Each number is 500 + 25 x the weight over its row's rms, rounded and kept within 0 to 999. Layers, rows and columns count from 0. Numbers have three digits each. The size before them is the row's rms in percent of the matrix's.

# k: layer 6 attention key, 192x192, rms 0.12, rows 68-103, columns 0-191
# q: layer 6 attention query, 192x192, rms 0.121, rows 69-104, columns 0-191
k68 098:528464468496518482466459518491505536474499484488488481486525484490498497554492500494476496502482497466540469523486521507489494515457463514563542526502486501520516499519497496508474486484520528519518550477528510508423479549517538488492485481542528510465457522489516548491494518495499490453453531499498539509512462514513509515504503524490498522529483491498494457491471535517477465465463462495526485537526502483495480474510529472501465474504479484507479511466484527492459504497500541507493485530476452471521500450521500528530555492546498479499476500494541535483475547538511515502
q69 100:476496527518543495496511508520543492469488487458479473495477510495471443516473529460509490470538479485526487484523492509475470447514470512483528472505500512485524458507491554490505505481545498519513527523478466513520556508527554458494487508523461484443526488495529519523511520488470463503530519529491516493529481531503466493489477500520500484501487486502475519480473469491473539515537462529535524511508515484495531492506471482484500505486487452538489503501486571472432523486509513473524565482481499512515517491461511539520517484490510483489538519489514513535502516526463540519
k69 099:555476510535544529550489534476518522505511486554497517498518503497480519450513480499482567460495538477506481521484492473517487515507516465542526528529490533479522483477488498511520460501518501492492521477508479472499487559532477520478494495479531499514509507529489561517503521505472509497514508524547520453468531503495521484501478450451503505493503514491511504501494459524513527522493458486523502511545484507497501534508543497528490414502567491515479482525508463499513516523466510534506487504495517475480511504514550488474505489557490533516508451493494486502490495502461516527
q70 099:431495495522503532518511502512489553513494486498474498503454532537523505510537502483495499492471510493498541459540510488518480484550549508499508522537508544526472502460529494567503530503509476486497473513506506461503536533508487497521491499504503478473530506500491488490476475503501483505528510530509523521515501523483501486523548480463546503553522476454419507472505473507503527515492460503480484537505486502490519525534494471465468469496558477495487522512561474510499549508479489504494487489510480520487523503465483509479511462442477556505510462488496480500529504533488498528
k70 097:502521464515507562542502556512490519483502518517472487531477502467550466502503490471473479517480544504505500547491473511511506479553529479480484489481468489481482514482462530498493497552478516518508514498519454501516516510512495516522506476484541516475467481494525529506491524503491531535485535484528524469486502502496509515493565473493476491465486535486498491482513484522531462486500515503504526504547454538498540518494479471515458501531480528469526488540464572500452488491459522510545513522537492459486469496472515525513533521501523534513495521480514541512474498503500555482
q71 092:494476499563494505476519453529535532527538473482476514528469538494464465494541505484507475482447495471478490483506523542520466486496490511516477550531487517494489462518489516522476524511525479477500517535507533499509533484495481487492504518440491492526554502512499482457512518474535526481508502472458520522512510536503494491499496486471492475490465549485472551499492472488477520532481569503505466513506530513503509500539505516507468511526503517503525525523569509492468534515516523507486528483503533516473474501468514459475514487484494547502500530506520492524448515519437491484
k71 101:458506524482487453519484476500487487494461475485501522526450502516531482499501519498501540557521438505485510513477520513491512513492540513548536470492490510479484484473533519492534466478491495489492455529507490505451526530494508502519495512476511454519521554512483498505479506517531466475519521532511489536539518500503497477512513457516481523488518516472524472474474514496540491440525447482488450515457477515495486502514520540511505523498553457531523534479484522491485498477508508504530492497475484530455536507485505496497433487518476492503502460532496489471470474566500466504
q72 097:474501472497501526506478560446478475491469509500508509476542507484537458514525482479508523495538463501530507508480515509531491484518503509493523526483536499512460526493474495502468491494503476478531516484533479493525531514511499492498520452486511482487529501481518486552483498488521509463498511493487540430485521514429554541522475479498467513487516437549526509502477472506502532485512469478480500516520468517488545512512532478501515482513494460529507542524462474494496487477481511492497506475535468506510532488510443507481557503474520495543477521432482506511508499515481469536
k72 086:477475509488500486522447497532499522495507537502487514530514513526496495503477585498444501528486486469532486549506550452502498467491530493494521473484514515502501460498535490517495476455492494506489507472469537507532495526533503485544490476426517510533508504511526498505496490496482469523469481527453465516500525533491543501472499488490472520507501502514463544479558528526494496521530511499477479510503482519449431489519506499505496517458506513512499525474457520527539495514460525547490519479498495489476545491463537507501491533542512536483520482480506481517506537502484483488
q73 095:543527482503509493476511473483506525520471480485522507503518502465491462492470515474504467497489441488487441494448474509531473495480486497493508504495525510505549473485492502526483511524452541502469515522529497554460529439518533532513477499503515525475514507498502464515495536490511486485465501493468528480497527503489512550482457518497484527476502494483565481493523526512476513542515483527522529506512494520509499506477524483505467546515474498537487456533492543486472538525487485482493552499524495473474500517531492558499495474502503489536502538463525535443526521527449501498
k73 097:529452496477513510528489473522493516493537475485520494482560539490488512498487522531491536482494486463528495481500552443511481487495496468498482512489514494553478512486544464468538498495485519468493544496505480501536505506451473494505459467524538505454518500495508489533505477515498466504485535516485493482503520501493551473483480470482494501512479563498513493445503504518529490513507477500473513510493493467506496487526550483544493502441535483500490532465505481491502485487479492541476475453532488524470465517477473505495500525531494489484514419494461484500497503516465447544
q74 098:464511513503504483488469443497487547506458535529524503497499458494467526479473501475501509531510450501457524518512501509558537490516492502457478518462497527477501484448516509490516490493488487541484494498453491500507498506492532500502472487492510492432513463524502520531512468464475489491508535519448501529482471532469487519542490478470525513486534522564484476538448510505524483506508499464504478521532528507487473510507471473499502489486522480522518501479519461493530481509546466537521511519503489511456482580499542517506453502477514517501476510500531508468520494513526501526
k74 103:494516505488528528513465433496478518524512489530522490522491514455487503555462528523520505467431492477487471441492481523491507503551502496515474488504471504534527530488481490484520503495441491454513505513503480529513487533501474487469477521460508467515470472494500487505475511493460473484510484522479503484536534537515508497523486490506503499516536460497546492503539519458470514493529461497482464523512509502507528500452465532476499524502490510509511529484466517528489450540510492483512497502525458490472469479559530468473507474464561468513514450517493499508485494479477479486
q75 110:496489487519465518484493499548543540511518450489502547504496505525477471514530523483470492484517499458472498512506505501503493483511515460465488520551513479483495496524471488503528516531510474525489516501543504563516516497516514504509503498479511496500541451494503495457517495493462476526460486548497528441458518455499505453488495490500481467453513467531520501496509503509516554475519539522549480500527470489501562507464474513492493521510510493527522556517527434490513528520459488502489497509486511507512514509495471476515493477517482533520477507481549452505493475527522520558
k75 102:459522501478533550488478532473467469515452535485493489501515532519547499488462516497524474520503517522516451479493461499477528518527438502527569524497491520510484529504487547527487482498508489512551503508523475496530507488530523493495457492501496461460497486497523493481507478527508436490480536529489494502492508493505492493521490500521512432491561518480477491517485522490522448490493485473479532508483497492446515510524526469440521485489495470492501525473471491488453472454499495525517508491546498520478531514439509534501469509528518514511506487489487482507497514516480457529
q76 101:529510493488501502527482481495498516503520512554487461515487530480471501498468477540513479493486501529476496517503485519518482527499497473472514509511490537483486480454531507510466509484508519528507479517485496493533506488490482512462503493491538522515523479487525515507479494496472473459479495497481513496520468507559501483501532493470428521580493525470537493439537493466512524510537500513528514478546471521549512501511537512509478518488461521530530561471512511527518574472504545518493511542520492518482463474492505515491538522460525488470488480495467500495567470480489481516
k76 092:464515508533515530497493537478497491494566488515507476509511523482525504526504485482486522541483504466521534478490535484493486481514480509450490492440469501488537565555484546516455479512455549489570507519489512515515445520510503521526478478422515506474498493473528506502509493521506537516506543498465496479488517521474517542497491528480483471534478462512518545503518492469519510537512509516507511556476514500465493489478548505501490521495505521513507499512485531456488447467533507522513457513508491509532528490504483538522511498486532502501502485511506522537518478494511516512
q77 108:508514540497469537514479491491525512535537491510453508453452476509466506479493490432520445457519519454504471518483569511501561488498543460508496504519545528463484463473454530479519488502518489530489499489449505503503484509474514509511504484509473496514539475485457473498486509505496491535508472512497491503472521491510467497528487464531484520512507466481503506505518535484513516518525495507516473492547486542490468497493503492522506535498486504516481479536499468484500479545478526448520500490518517496522492460486518469526521510509466510552498489428484470477478468514530466509
k77 097:474485486515466468515500501487482501490534481497511444482469494473495492510474543486494494463487514459500518501479472450523516492511486464506468504496473524540471437481516512530479485511548509563506508522561497534501519485531489476518491508507485450542471438501475498534479478502521504499528513494523521490538497509522498506499462513484498444547486522535495461497507525513515515485519525498508504485469489447482489554479469475508482512467451466484518556480465496488522533516463503474521527501523522506499548499468545483535484502523455513498491479523536502518524493470511507487
q78 108:489509526530465481541491501519530530498512511476472471491518493538543504475474517502491529523492489466530490491520508505499537520499502571529477525520483470518468467510522529517510467552523497495518507508493489454524466504548482542524521543520484486500489507501501551505488518513483479483516494529484488488489513453460483522464520522519504524521511535445489532474491502512507496512475477531491506495469525502543458526487495472488489508500463536495529518551521497441475489494502429485525491471510516480515502518539520490496447511498499532540523542503494490473483471482565512549
k78 102:524527488519497481532529552483496517493485493486491500529523494493507490554551494499502474511495489509497541454492491544492510501531476477502550506505484516473462504502478507472504489466535482528495513468493471429530543508536494493489514443472495523448472460492517509518525510478483522497516492508513504455523490515498464501527520492514486491442486486490490510482517505526452530545502523504505528513542499473491533526482491537475462489502471532479491503534435509535514485516502530502472569505507461511460532451487516494507568511492523523530487511514494488531459501525515508484
q79 113:507471533489535490465496517522490438464464506532481484512493459508451519498484546531495514522491504519439465467527475492570496480498500497504473474519516520461497525471530491512568443470465506476485491508549494493495496507511495471466451513498517497504490482498485549503499521481450447474526461490483475495503525518506533497509478491479501516476499476459478451485504536481449501462476487493500530507510448509485469490507505499472526518494497521485556493513502549518526502495513512465513467490498512472518514529487477507471461489486449519487535526517502505499482501528511490521
k79 104:551478436488526479530529525513490511449486508496509483521468501491510492460508517485509477512463502471474499507557498471452511526504491475484515508463506507519528479466487515518511512536513447497554523461524530466507502493546478472515491453461483540515523518481497517492511483504525529529466496504535493495502492481504481567493488518503471532474478510464505523505527486559522465476525476523479461520507525529510457488490510442476539493535495468524478493530495489499458515498499491478471498516537460526513493516545501500498503514503522452499516545502489547492507462509478471482
q80 102:471489501514512512482526466488488457489510493463503540510477519470487519488491535445493475491478522483494504533519497506488529482521508483514487454464504545493531503487507490502503502524534517544435457546507531494557520514554487514497520515480459496542481503517510485512493502487471521485486508532521505498497515460501514426461506523519494505487516543455468513529504484471459513447476464490522485513508542525460546483481522502489458507459505461504524453485493492517507477495497507477517487480530535505531482537494445522485473504504466486510522509482463492522523561499495492530
k80 109:529519443522467514465509511500533485492503528523434488486524477493487498435525511489501526496548516536520491481491521499568510495511463504496495511521480470495485497471484516445496490493510519505528513505510529502488443503517519473509519492551489537540530525502504475514511540514528474537460476528556522470506526500507514478454520505509525500512557502502536460538507512537518530518483484526486488521476497528472512462471460488500498504501513495520474503461500479516485509528518506457504485508509519514481480508527465523438452482481445526471518528485497457497521494499534487503
q81 118:499523489491515447481497500503452507488467502486490485497504529480469497465519495480512469489502511522497458490517479471494519514531437491504523486496510504509514470533515513571564461496494527491508489511491478527470517492487475492516436449506524523498453487463514456471442519499522459527504533471489532486471482525527474477497460527513482542500490542502521513507513510504461540549493530481464521472509495526523521510523484491477532537507458477457532473524461537485511472463521495501518475550464531509455517486486500530479505507502524517502531531520491503494501498482478515515
k81 119:450507491503494524526480529522519491527536485515499404534460459486556502515494489489470483516556493521509459516459527478493521485521482496496503473509535454491508535481488526505481558484444472503476467517513481522533509496553494490528487519502507509501493496506524507522489502508498525499509516566500493466492502493477520511511485508509494448472482512506512516533517498452510499530506449486526497526530498518499482534500507493466497488491482550545530488492480488485488518524501561505525536500537523525502529446519474471532455506531470502531470488505508499529499526485488459510
q82 114:546522525503482513541512523504498508517535553517459521448488513521447485498506487483491487518502509485506522474521477521508478475520495482529571509476485530542490498522446474500520493529529499493499532499502491543523506463472483505459490465497445546509468502507567477477499484459501512483519535475538470472518505461543473486487507509500519504501521518496501498534490476524462505521512494531507472540501496502517508438509524487510509510497473506490501493508507525499512481512501503531497496537525483492487500494540528498535458577475509503481540489464516501538476492495496562558
k82 108:468520541526487469520471459474507497512522455487479541495534548467517526485480467529447460518505497517473471474536526517491480531497523467505527525530478493487520489467463496503474428482487523496505463499497487490485500498536492477459541473508503513500529572504537469510519527491508490543509502471498527505521486508493473533504518494511546498467508515510494541518523491518459476527463454508493516483526479497487496490483501506476511507500557475553464466474512528476479476474500480488539504450473495462469497509498531501524502461532482541537510510481481468482514507491485486471
q83 112:481557526457499535528488501511508533519529470482473498496469470500504481490507481474501453476513495537534542517511513471503467510503483518506491485498491500458478477468503465527514459514494494461532495474496537442491504476507490472476521467503519510525496489468522473460507510504524521489509484483518503481509497477497492507497498519488484510481484511479506497492508533486517514556567474473545468466593485512538518495476477519482478518483504529487509514492557493525473524463448508522516503490531483482483479529512484561512521561521522504551502554513513470499505532471500498535
k83 109:478469519497459493517525478508573505536511498436533455502478494464459502475532520479544496496485474455494466483473530501517485492450499508509503482496508463489535500504502550511506501472490511546541495505478527488484498496515544515467508487488460458527444546457527520499534493514499515472499549528481518498499535529499533534496483506498472466476483540548503490489466493512499521492515498487517513512503527487527505504493525478476507523450487558455464480507539533532507513518506545468522508514506494445481491465489518499520534518500508503524523497529471489480506526529478509483
q84 105:533533537496486524498503551502502484511438502500524456495452476485494518510487503472467496495561495511517504497515533501496521493472463487516529508529505509534454519546481518497493559431499505525483506527481511533537520500475518444487529503506505486537509521546522478447514516530500519498514509496485486479505448454505526478506528502515489495515527482507466505457510496462504469525526529494517522491509443516485480459485478470492463489443489482500483470456495546496500524473506504488493495492524525499518526502507497533533488475480541454514535514473521473472496494508560506500
k84 105:520522510499489482478475474466493455536493469503537495472476504518475453492521518432526475467447477537521487467487512515465521481507487481529482503545478484502488526474510493478486544499477499515512478505493534503517501526489515512485485499475456491533513547483473523488475483528470541449558485483506505524472516470506490491514516465554460494551514512522454480511530474518514477496473486510506504539446492509509552455508510511493455486494527503477491483471512483503536488541472516509500459492526529506477513488519483499486490482512502510503510518525499497476426533446527475488
q85 112:506510449480470544499493515495556513524506495493489488509481467521497502506501485477459553513532527540496471503487510507499500509486515467460517484536524491489492493480506511541516538503464500532505524507490492505537499488489492525468502486495516545507482479464549506513533499540507472472452528494547490515524481502525494565472534509503491560493427487511549498513498495518504455508525455502439510494517545515572511497487506464483516526447494492499477487531477515505504484480476511508488467543503512526524519485507539522502529502516479476561489506519513487531508475467512466506
k85 103:492494502481507494509530490479449496459526497480497495485495491493485483491467495481529469558498516491484463537481501466545558470523515517532541484498523448497479482497480468486558497477520502500535487475481526483512452534499495461497515522473455497460506519524508557523540502499471478506518538531523505542480586516510513528526469465534489532524491490494492536490489509487527472531496508493459498480478535510478498514502464486517558496494549490489486482521506530513488478537515476511483493509561490506539456526508523472534503505500529517490500487494540475472502488490525505513
q86 108:514516469528485492491526502509512503512503471487489484510489529499535501528444487484503465476515507455521531436489460531513505474516523502492451487514541476491460537534491509439507571516490497470520532501488477519466506494522498444492541525498458474552527475490520499522450476507499459508504497516524501550518463456531550492545518498537508476486500518485504487497517524496534441500509486524485512497551501518507495520530477488511499483464536467495511506473431537483533499517494503498498523520479470497510515515513493504460520538490494503499480523531513508492480486491481456480
k86 107:528537491462544539497521517474484499483543484507500494493495518495467439488541497479509520481539497490517493501539525538517518522521531557514513506541482500510524478514499477481481488477501486520497505484513479481505497500499484510516483518511447519523544490501502514462531543499493532446491515482445528536495522497533462476445492503505472482502485503522481467555496499470515463456497502461508456510464444530559501490473539507533511517503508540539488508536527481454486474526516500485505525563512485513480517527461541479479508538510502480476498469487507464493491509480518501493
q87 099:515477462535510505487485503528505484509516535528477498539534538539540507531517510505512514552477473511493528484518495498482544453477518504517482492529533447471504498488504509506527469471524496528470486473515516501496528513483499512475508514479470515506518508489510556532497494473528497530501495491526483513493554463436485500514520504487474507521452539536537530538471499497536488535516537475509502481517534467536495495510490488498519504508499484489420496479490536478473481448495494501512499527509472500511486490526506564486480472552527456496479509453472536480460481459472506494
k87 102:546467478496525514451517524510533489483471485501545518559483501507536498465510453505546489523503512468513464535491473480495542548485483540503519520507508500513542491492505502432469472525501498479493524485500541504518564498487545487531495529470498498493478469524476489523478456505480526457502454469494504527510517515479492552489491511507499473480518462496509477486480530514499511525510547491471498505518485536454522483489494570495493517457519504499473536508516512478524487532494494505502492564466506507502511490518533471541499494498498527482548471535483492509511477502512537536
q88 106:511494522455538517505503493481472526517489545488521545520552503501497508538504476478517507478505504487474497482533519546509494513573472492474457471496480511505505540556523500488493508541494518512507493493495512484516461457513496511486504448512542496519525492512478467506490488496520540489520519498469494480483498502491549510494491512504477565467469477528499505539498511497521455540530536450532494449524495465470487474474534485492507450498509521495534459522484532449502497507517514485496455506498547507477494489483484505532494534517480477519502508554463535508504532494494566494
k88 102:508505519482493458504475498488492499491469460475514487484504488502517483471493482515526505526515521580471481489496508500469510493524504510509492470502531504511518467511490490482492531466489498456464482485503525483454531475534505462486496496471511534537467466531543479493532566501505484504475507509502518478490486468532483487470489452477554504491478522532534495490517520513475471491520525492541521525439470474485529478544463547509481530470485519484505517507473515480446474472494493485487466531492539427485479458519486510497514527505532494512496514477469521440492504489451515530
q89 112:514547453454477489527517527495516499519480513517482485505503524495473535533510544485487498525489501509467516518521512481506496429491534467473519488455529475506519525511484504500521493483537504480501526508465462500485495467494474517471546526514463464482541529497469474555540445510550500479484519536476507499479533546530515500435523550492539463500524509527474482507528525491549486491512501512468495519522516486481511488500502482486485464520510510460523522483511489540497450496470504541507490477485490487506481488486472504503495476516492490473521539489494536493513502548554549485
k89 107:527535493534505526461488458517488525438496498520499512501526499527499511490474454506460492548487515495498481517468514525457487480458498503464486529501474461501505485528520514484510464502473495508486504490518459485537535526496491488451497521553496522520482480458515479503472472508453520505549497512565519471475436515541492578458509497440462488491483512514476493481479492511461488461498529493507511512496471504530501506466492500488549525513553516481496495506514480505464537515482518474531528476500485497471499509495479504526494507520487491541556511486498466509516478523516480496
q90 100:516500546529509509476489485456490549497490540493495510462464502475584495491505483491496495522464578502472465443524471481517511486467525495512498510519482537493492467515506526496511504498466457442505464485498495517552508474510472494476459547496536524472461432497522507488493510496512525485477498498508507513476520498530517489480517497502566501515515503567489523549502509531506477464517509505505489525520491485514509536502505488513531456521491506490499518486499538481467488495497483471489520494538484525495479487485462452549534517501518521524496492517489506444508491487497532499
k90 099:503510488499517480531476536506487523514502504535511473527507501485502511473487479459549495459537501478494465502512498505509552526459487546494537467501510536515523514498523493503451475472602485465486468514537456501508476488481493550517485503470485509505480520512495527498494480512468516463509499500495452478499514500495487474493498465463469496501475533504520516568479557497474496497474481525479504473464493474513506484507492514521545478488506492493538511524492540534495470481480502478504534451483548507537480524484486484532450469558491508507534503526497499514475518492530491461
q91 106:471491491480554510515497522509474478484496514519438472501537504487513460495520496486507498530487514504519504497478513556516535470471526464509487529514496486475491522442522525483522499500540460510509499455490460551544477489494485546504432504437473510526483455498517484460509485513490534485452514499488480516491470493483462484523526511533524496496516500488509465521503539551517492495461507478477482504497472488476530481502526493495443506538518482520504526502505501503462484505452517483503490521484500507484455475474525491510468493517536515454503524495488520563513537476527548495
k91 106:524471488506505530450502506497513509496476512527556454528483523470452459533488478495494474474542453477484509546522495553472527478498512504567515465496520479479531507514506498501516488521507514498506503538523498501499498536499460547508512506515494545527523553471460455538488467527477500567463501502487522480534505502484515489500482483489486516520506485553504509511520496454500542523498494538494479518496496523491500486507478528488486515525505480485492484516478477478523497450510526507476519490470491497548540486517494470511562528501452484529505464504474497530515542530503526538
q92 103:509526493506484512489455510516485529559501496497524471517522506493472535518489536472526491484473478487494438572534502493476538474482536519500513494516498500507501464503503469548505528453521510452502521488503562490489542493502477538519481479475473525452508516486495459490479475452515473485477441499520496484473482534499502479489533475465539515534504490495459498534485492502496505508497485510497495523518534562472509481519490524525465493480517511467468436500451471499477512486488471482524433469494484513528561531477491517505507504501493475472499517489488505486495480491513508508
k92 099:537512488501507516525497500499501489485520496514481539511486472495525526476477496521544549541540503506503470515502468501512501488493472479499463471493461442478492514520479494490494504505528507493509498521527485577499497472506505498533548482492513527492513468490517483482531481451509502491492499487520464466518506527491544535472484480510487508513540482508487541530479513500449514469473546449552526448494474485502457501518511504475535453484539462476493495478527493478497527541452494520497507491505476486461504537524512507507528443465525522485484485516486500467442514477513562469
q93 104:510487519528444509551505529495501501534504514556494472472506479495478514478494518476530471525545506545513548479525532491481490512497529553509544474513474491508502556504510515499557477535469543479461489471483468474487491512493450522478512466504474494513516460507531541492466529529536485499494516472468489523534502512500532517441472470504483512482469504510542538486510537442557515510490511488473508521468488489461469517486481495508453483512508492504501470503477489519526507520484485526508515477502504502474511520505500454493479457515512503498521541493504520493486493561526509464
k93 104:504574542513505547518469539538527557487477463459558506497485486529529517519492525509507512507503522476474500488493514496525497538531488480506478502513489471501488454509552457507504484488447455518531525498467474538452503533532544535500469483492547524493509500493503474503532455524509496548510510469514512509489483489532472539474509537529524518532501501488513460463483501554465499485448485491517478481493515477502447477484528511478506477526523493519491505518494509515519457472525487525480495534473482522503499540464496545536498490512481504489490494515528476513498493481503499508
q94 113:552479487475477500534501543474477492489484473548470509492458483473518482496457491482501480528514540520510535532491516484492497513506510534498488516443475515486518493492482537489486472533499504486517525475530488538510517484487489503524494493540494451510485470504462464501491488494528506449492506477511526519503481482481475479497492461494538523504536520499462509505501462485503484486512462509511497456510479481545452463543468493500484532511518483473507472525473503475477486473526451502528460555491461467547586553497484538509484483538476526482488509518507468495500503505536494461
k94 099:529529485492515504489468488545484456504488491508502522559504473467530538502446482494505466473491536482477531480481479466483478515438487500487528468519493468526506471541532501496547524488537487506498489532526520499461502493518513490490538434507537437481470496515504501474470505487427492508495491491463500488488479572529470510509524531543504517491478492503482513469492550470499491504518536518507515505499514524547488511514520517495480494488460508503482485473504506465477497481489473511463525516493520501456547505475509534453527482520496476533556500501510469510518487483496483485
q95 108:503492476532519508532490512510524453473514491495514478482476483485530485538510514504511500525510520535482522502503519490480512480540497505538512484473443500484501524516482461497480501528529505468530513473499453484454459501526462483542516492505490524488503517498550490553525534501466534493510461486469489497486490504465508496525503487514529520493546515514507549556495500457495483518481536428488475524504531490507499520495542449483501503516506470522507484504488483523503409470530495517454505500478514512483488475496521497492472479547518463466520484480502462554472477466496453504
k95 103:485526500465473517491494479517443455422511495488524483566474513515492483483509482528481511514491514544514502472517452491501536523505462489456533506500510500468508510475487505516469504451514478517524526485492481505494515546509499519480502494496494485543534491471458476540502507537507479490476512511515522539490491495481484495487450495473535527503496521533464526515480517461547508476492490462534504534530478479497464483486485509449495499457481512520561501503475500477525545526521523479486500519497508528497494456491449493539447508473500506560499508515521483481512485471548520485
q96 079:514511486495492487509499492494475485505511478492508519463514529535504525490505511516495546468516538461518511488457475519494551539480541495503532437494512527483466526475466493518513490502458487509541466476461514517546490514526494497499477488506541489502498521515521502507478535477512498469483495491533517476492478521487460498467463513513491534481536502534489538523522491552514505508516470554493476531521525541520524501483515546509502470483512494507511554466516485531500513512488487482518511478488513488531495516498474452541578529463503505536474545479465521511483484477499422463
k96 091:485454525462466458539513496535497476469495534500494466493482487460487480479521514516523514549501524519539462531524493516539500494553438496517476504520507533513524487499498467499526522512497501506468511536542512500490514485507521479534526504499488495508548486492475473477453520502504540548505525513487545502510478508490527463542546479500543511515467504491504538470503509508462497494498496506496469509453449505478510487479453489497512518461519511501513504510496537483486482545539475478498509497512499475508463554516566555505485467506516484477520517494479523481465490537449519487
q97 087:510505493476492494528486529444485457486475477501497513487512548540479485490488544566527538523479459461500510506469476474491497490491469547489481472511499502504464458490451467486529492486510455518522471520498481502560534465538499478473527512533491455488518476477518486458480519461523518504513469499479528482450474501490538464513464478480479480519510505546469491502502520476480550437499464505500498478456503514512494491496502486506493533473503479455500512489547477523530522497456491462482515476504506525500499546514542507515522500521508469510491469488481474504501512532474482521
k97 091:492480468477472479524495487532487525443536490502516471515485476500451501486492527569510520501526465505464455489452503564521476493476518465513507478483546493494537495503522494409537503478521532488493532447509509512481502490453504524506465549480518463506492528477486500516496459509487481511506495530521493511491502518527532504491522445515511480494445513457532486494529480500529478476506508511523507510470510514491488494512453523499517521512572478539509497447526506468532471527489521494486464488486495525477478526480522495490483497492490500502526511526505491473481509476470508477
q98 093:517518514490512457482518508505512495538536564497527530486507504544516491519505531528503571516501494530542548510546467522486494501489520471518535490514502500517486527476489516484492509486536478505511514522547527485501545538460507507517462484506494464499534492542483500503536483529466518520493456528542524506490536501518506471512540528507498471552543509490471530476498531512522470500441472489508487516530476496495541524543512525521497502532495494477510478469513495440504531527500424510522484477511493491493505493487557521451505510509519531472497503472498466476478489484488511509
k98 100:462483547533481496474495519506482558465494492476485476488476483517495515489528545478503441502479456492530444533506518502459542484537468487510515514464508505522529487502514519511460472513491484506486523492457438526517527501548477495529534479514516537489498499483466519509493488529495505514499492513479450510510471472517537518485500485506459512434514485518520509507464525520494564460472492518505555495514464526568514503510458496482497463509518525523505486476520510471511515513506528530526506536474497499478511494508507520490513504448499499491480450529460498485501489517503544484
q99 094:491506514530450510486515536500489495485520510478499562517497492543513519467487497512476508492531492547532502479512527473473521466532521512479531494527475487535481519482506472552526521476437469496489511454469466503444549538485493488538475519475502506488515498486531530469508484475500490546494510500518495493466498495451514485522501508528536492523496504503474466506481510509528540457509490541505545470490504502513507496486490499459479541501531497476524543543508494493526522501567497535492461484476449502492540506490524515561503516523456494495511518463538495528535492522521493516
k99 084:524494504477527515516484493445493493469524524457497449513480496434497541523474496489500493502493519548505512525511461514514501536480543493482474497474490472480509513493495523502497499502512541479500493472568489479511478516495498519477511491541511520538517510530506512497512513492504510511446510501482475466566475477485498485470532500559525524544501506460499553487498503464489481515474513457499517484474504513482485491549543494491489487513472519477506481529484526519452471471520508540463477537480531449533488490531502521506518486490561524504482491487502543473551540472512507531
q100 083:508509482457483540485518557489522483531523491501485507459490511488504485485491504514526482499478502516467505536473488530509497472452520513517501445496484476525447506481494491483470509469500494506524497504510517485499494547480507524490528503498462515485572492528460521507526521513512548527516502505553533475480497545514444493515499508482498548497555507488501538464525458468522492538522486489527517486513531500542525493475506533485486475506496518526521504523494504519536539474520567498483507462520519523490489494485518473500512517462472496553432475488484509543505510467483452472
k100 086:470481440460517519471515469522499450478508515498523496498534519478494451495507483500463507536510520488501539542512492490518472541476518475511506490480488502513513485491501524527544527509460509539502506516492509520466532478487512508509544533481517455521511531531487548494541489457484514532472498475487540557514513560527511491531526515528537485514447494475509487475466491556522490462511532532498459518482506472504487504479495491543532493483533460506499529543559495496470489495479516457501524489467504486517473489506535543501486487489458516506499524485492484519490513537494461487
q101 091:497474516503430485505530475475507500505514475495524506526469542540492537512518502538507506509473494476484475507472502533504504474480512525529515489500497505516473494499494486496530462463470481525489535509500466492455518538499505537557516465523484471442490472488492483521452545476520463514514517459523533454554502480509514525517452490520512490500498509462455517491466480507497502461486509489542527532491510496491468483510510522512511540519536494520532540523500461482503454509491509464490534486463488537517477492498482482507560505445507497486459504456486478487494511527517491442
k101 094:475459462498504507520514514533483458476528490496502527521484530491495501508559517519468521455509504498531531519468483469532496507497498495503496519492552476515491525493505471505485540475504524480448491533487507474506513479483515458467469521544495465484502511515516472557517524486464461558498525486486549462484505520493492480537571525515495486508445497536524508497505470494522514482531491483485468468501509506482536474481460521465534512462512495489478489502468518524501494502488524496516474457444509469522528509500525523468507520467507458502512520439471474506474552502481526495
q102 089:496520505535486476471533533479513494505490507513496534490490496500476463472498507507503510502455455542498531486507534544522488519514498523497490511505420495517482464490479481501539468460501516498487486521453429503556507466558521487448499499504572511509491524499490518547485496485500459528489514503488463528480525530491480525517486529514476460527540485527527487509523529509503501497508500493451523486515478493504511504563498496529526506496502468517488475504511480484536516464527481514507485538509471507541535493542462447526493514509472463509520507501507501473535527471500524537
k102 086:489493500517544478509496511467462508449566471520504509518481519500492510526487462518460487523505475480503523466489510474498481494487511467497517478478476456472487490483488533488502475496533509480482494539490499497489515557502512463487479444520502502523483464538515508510443485511480488477492518474480465432479498497474529518473497528509545515507478517464482557509492487466479481515473472528511512458501488545514538514539526520532552454517490503513506499489451466489467510487537479490508474505538517570495525495469491494503473497490520511474481506510532495436473484526523489473
q103 096:535480528508527517492540492514488459461520540541492512476517535468482507529473529508532506458487485481498442496503482518517484465500487530503486483514490536497495504503474452488491503450513534526506482500482470458509512508478489519477509489477494455462501577496505460502475524473519461470493510498483501512475496551501507536487505506475492475483503510514526463526503501490545502529489468519533499560521476521509521493442484530464524505453514504523494535494480485479520492526496523500493575452501520520509484533560487440482515490500501474508487512489473515507522482504465466467
k103 094:499477524497521499509524445493530511529468448522471460534487501492493506472537483555513512482515485511453507513481520526460516511449494523484499512498532543490523497491541458455496478425456533499495496497504488476457469497509504499455532524521507457502531482493453508479458497469526512498495478509499545487511517482474510521527512546498493512516500488516448532534448503510522505511471521492475479485463485501515495518467538508480538476480490510513509533507546480549471509461506508512463510531522509548519525448551508526522485491519496516531490504507514505471495506469492494508
q104 093:516481530475527508493496493502500541510519473491482483514525495529527527476485456510466536479514525550508514499500475502456543434501456495534520518512492530506490534516519535510529514476500496496551526484512499492489528483509522497471490499536483503515486534508545515499533502536479555538485457489506441470517485502474539494552489487493514531520464529475522521519520515498421531502507497508477515487497501535517482481509515511510524551462482455493515498459452508546537481514526501501486463498491462490497521465483452510545541497484503487483532518474521529486473512496484484522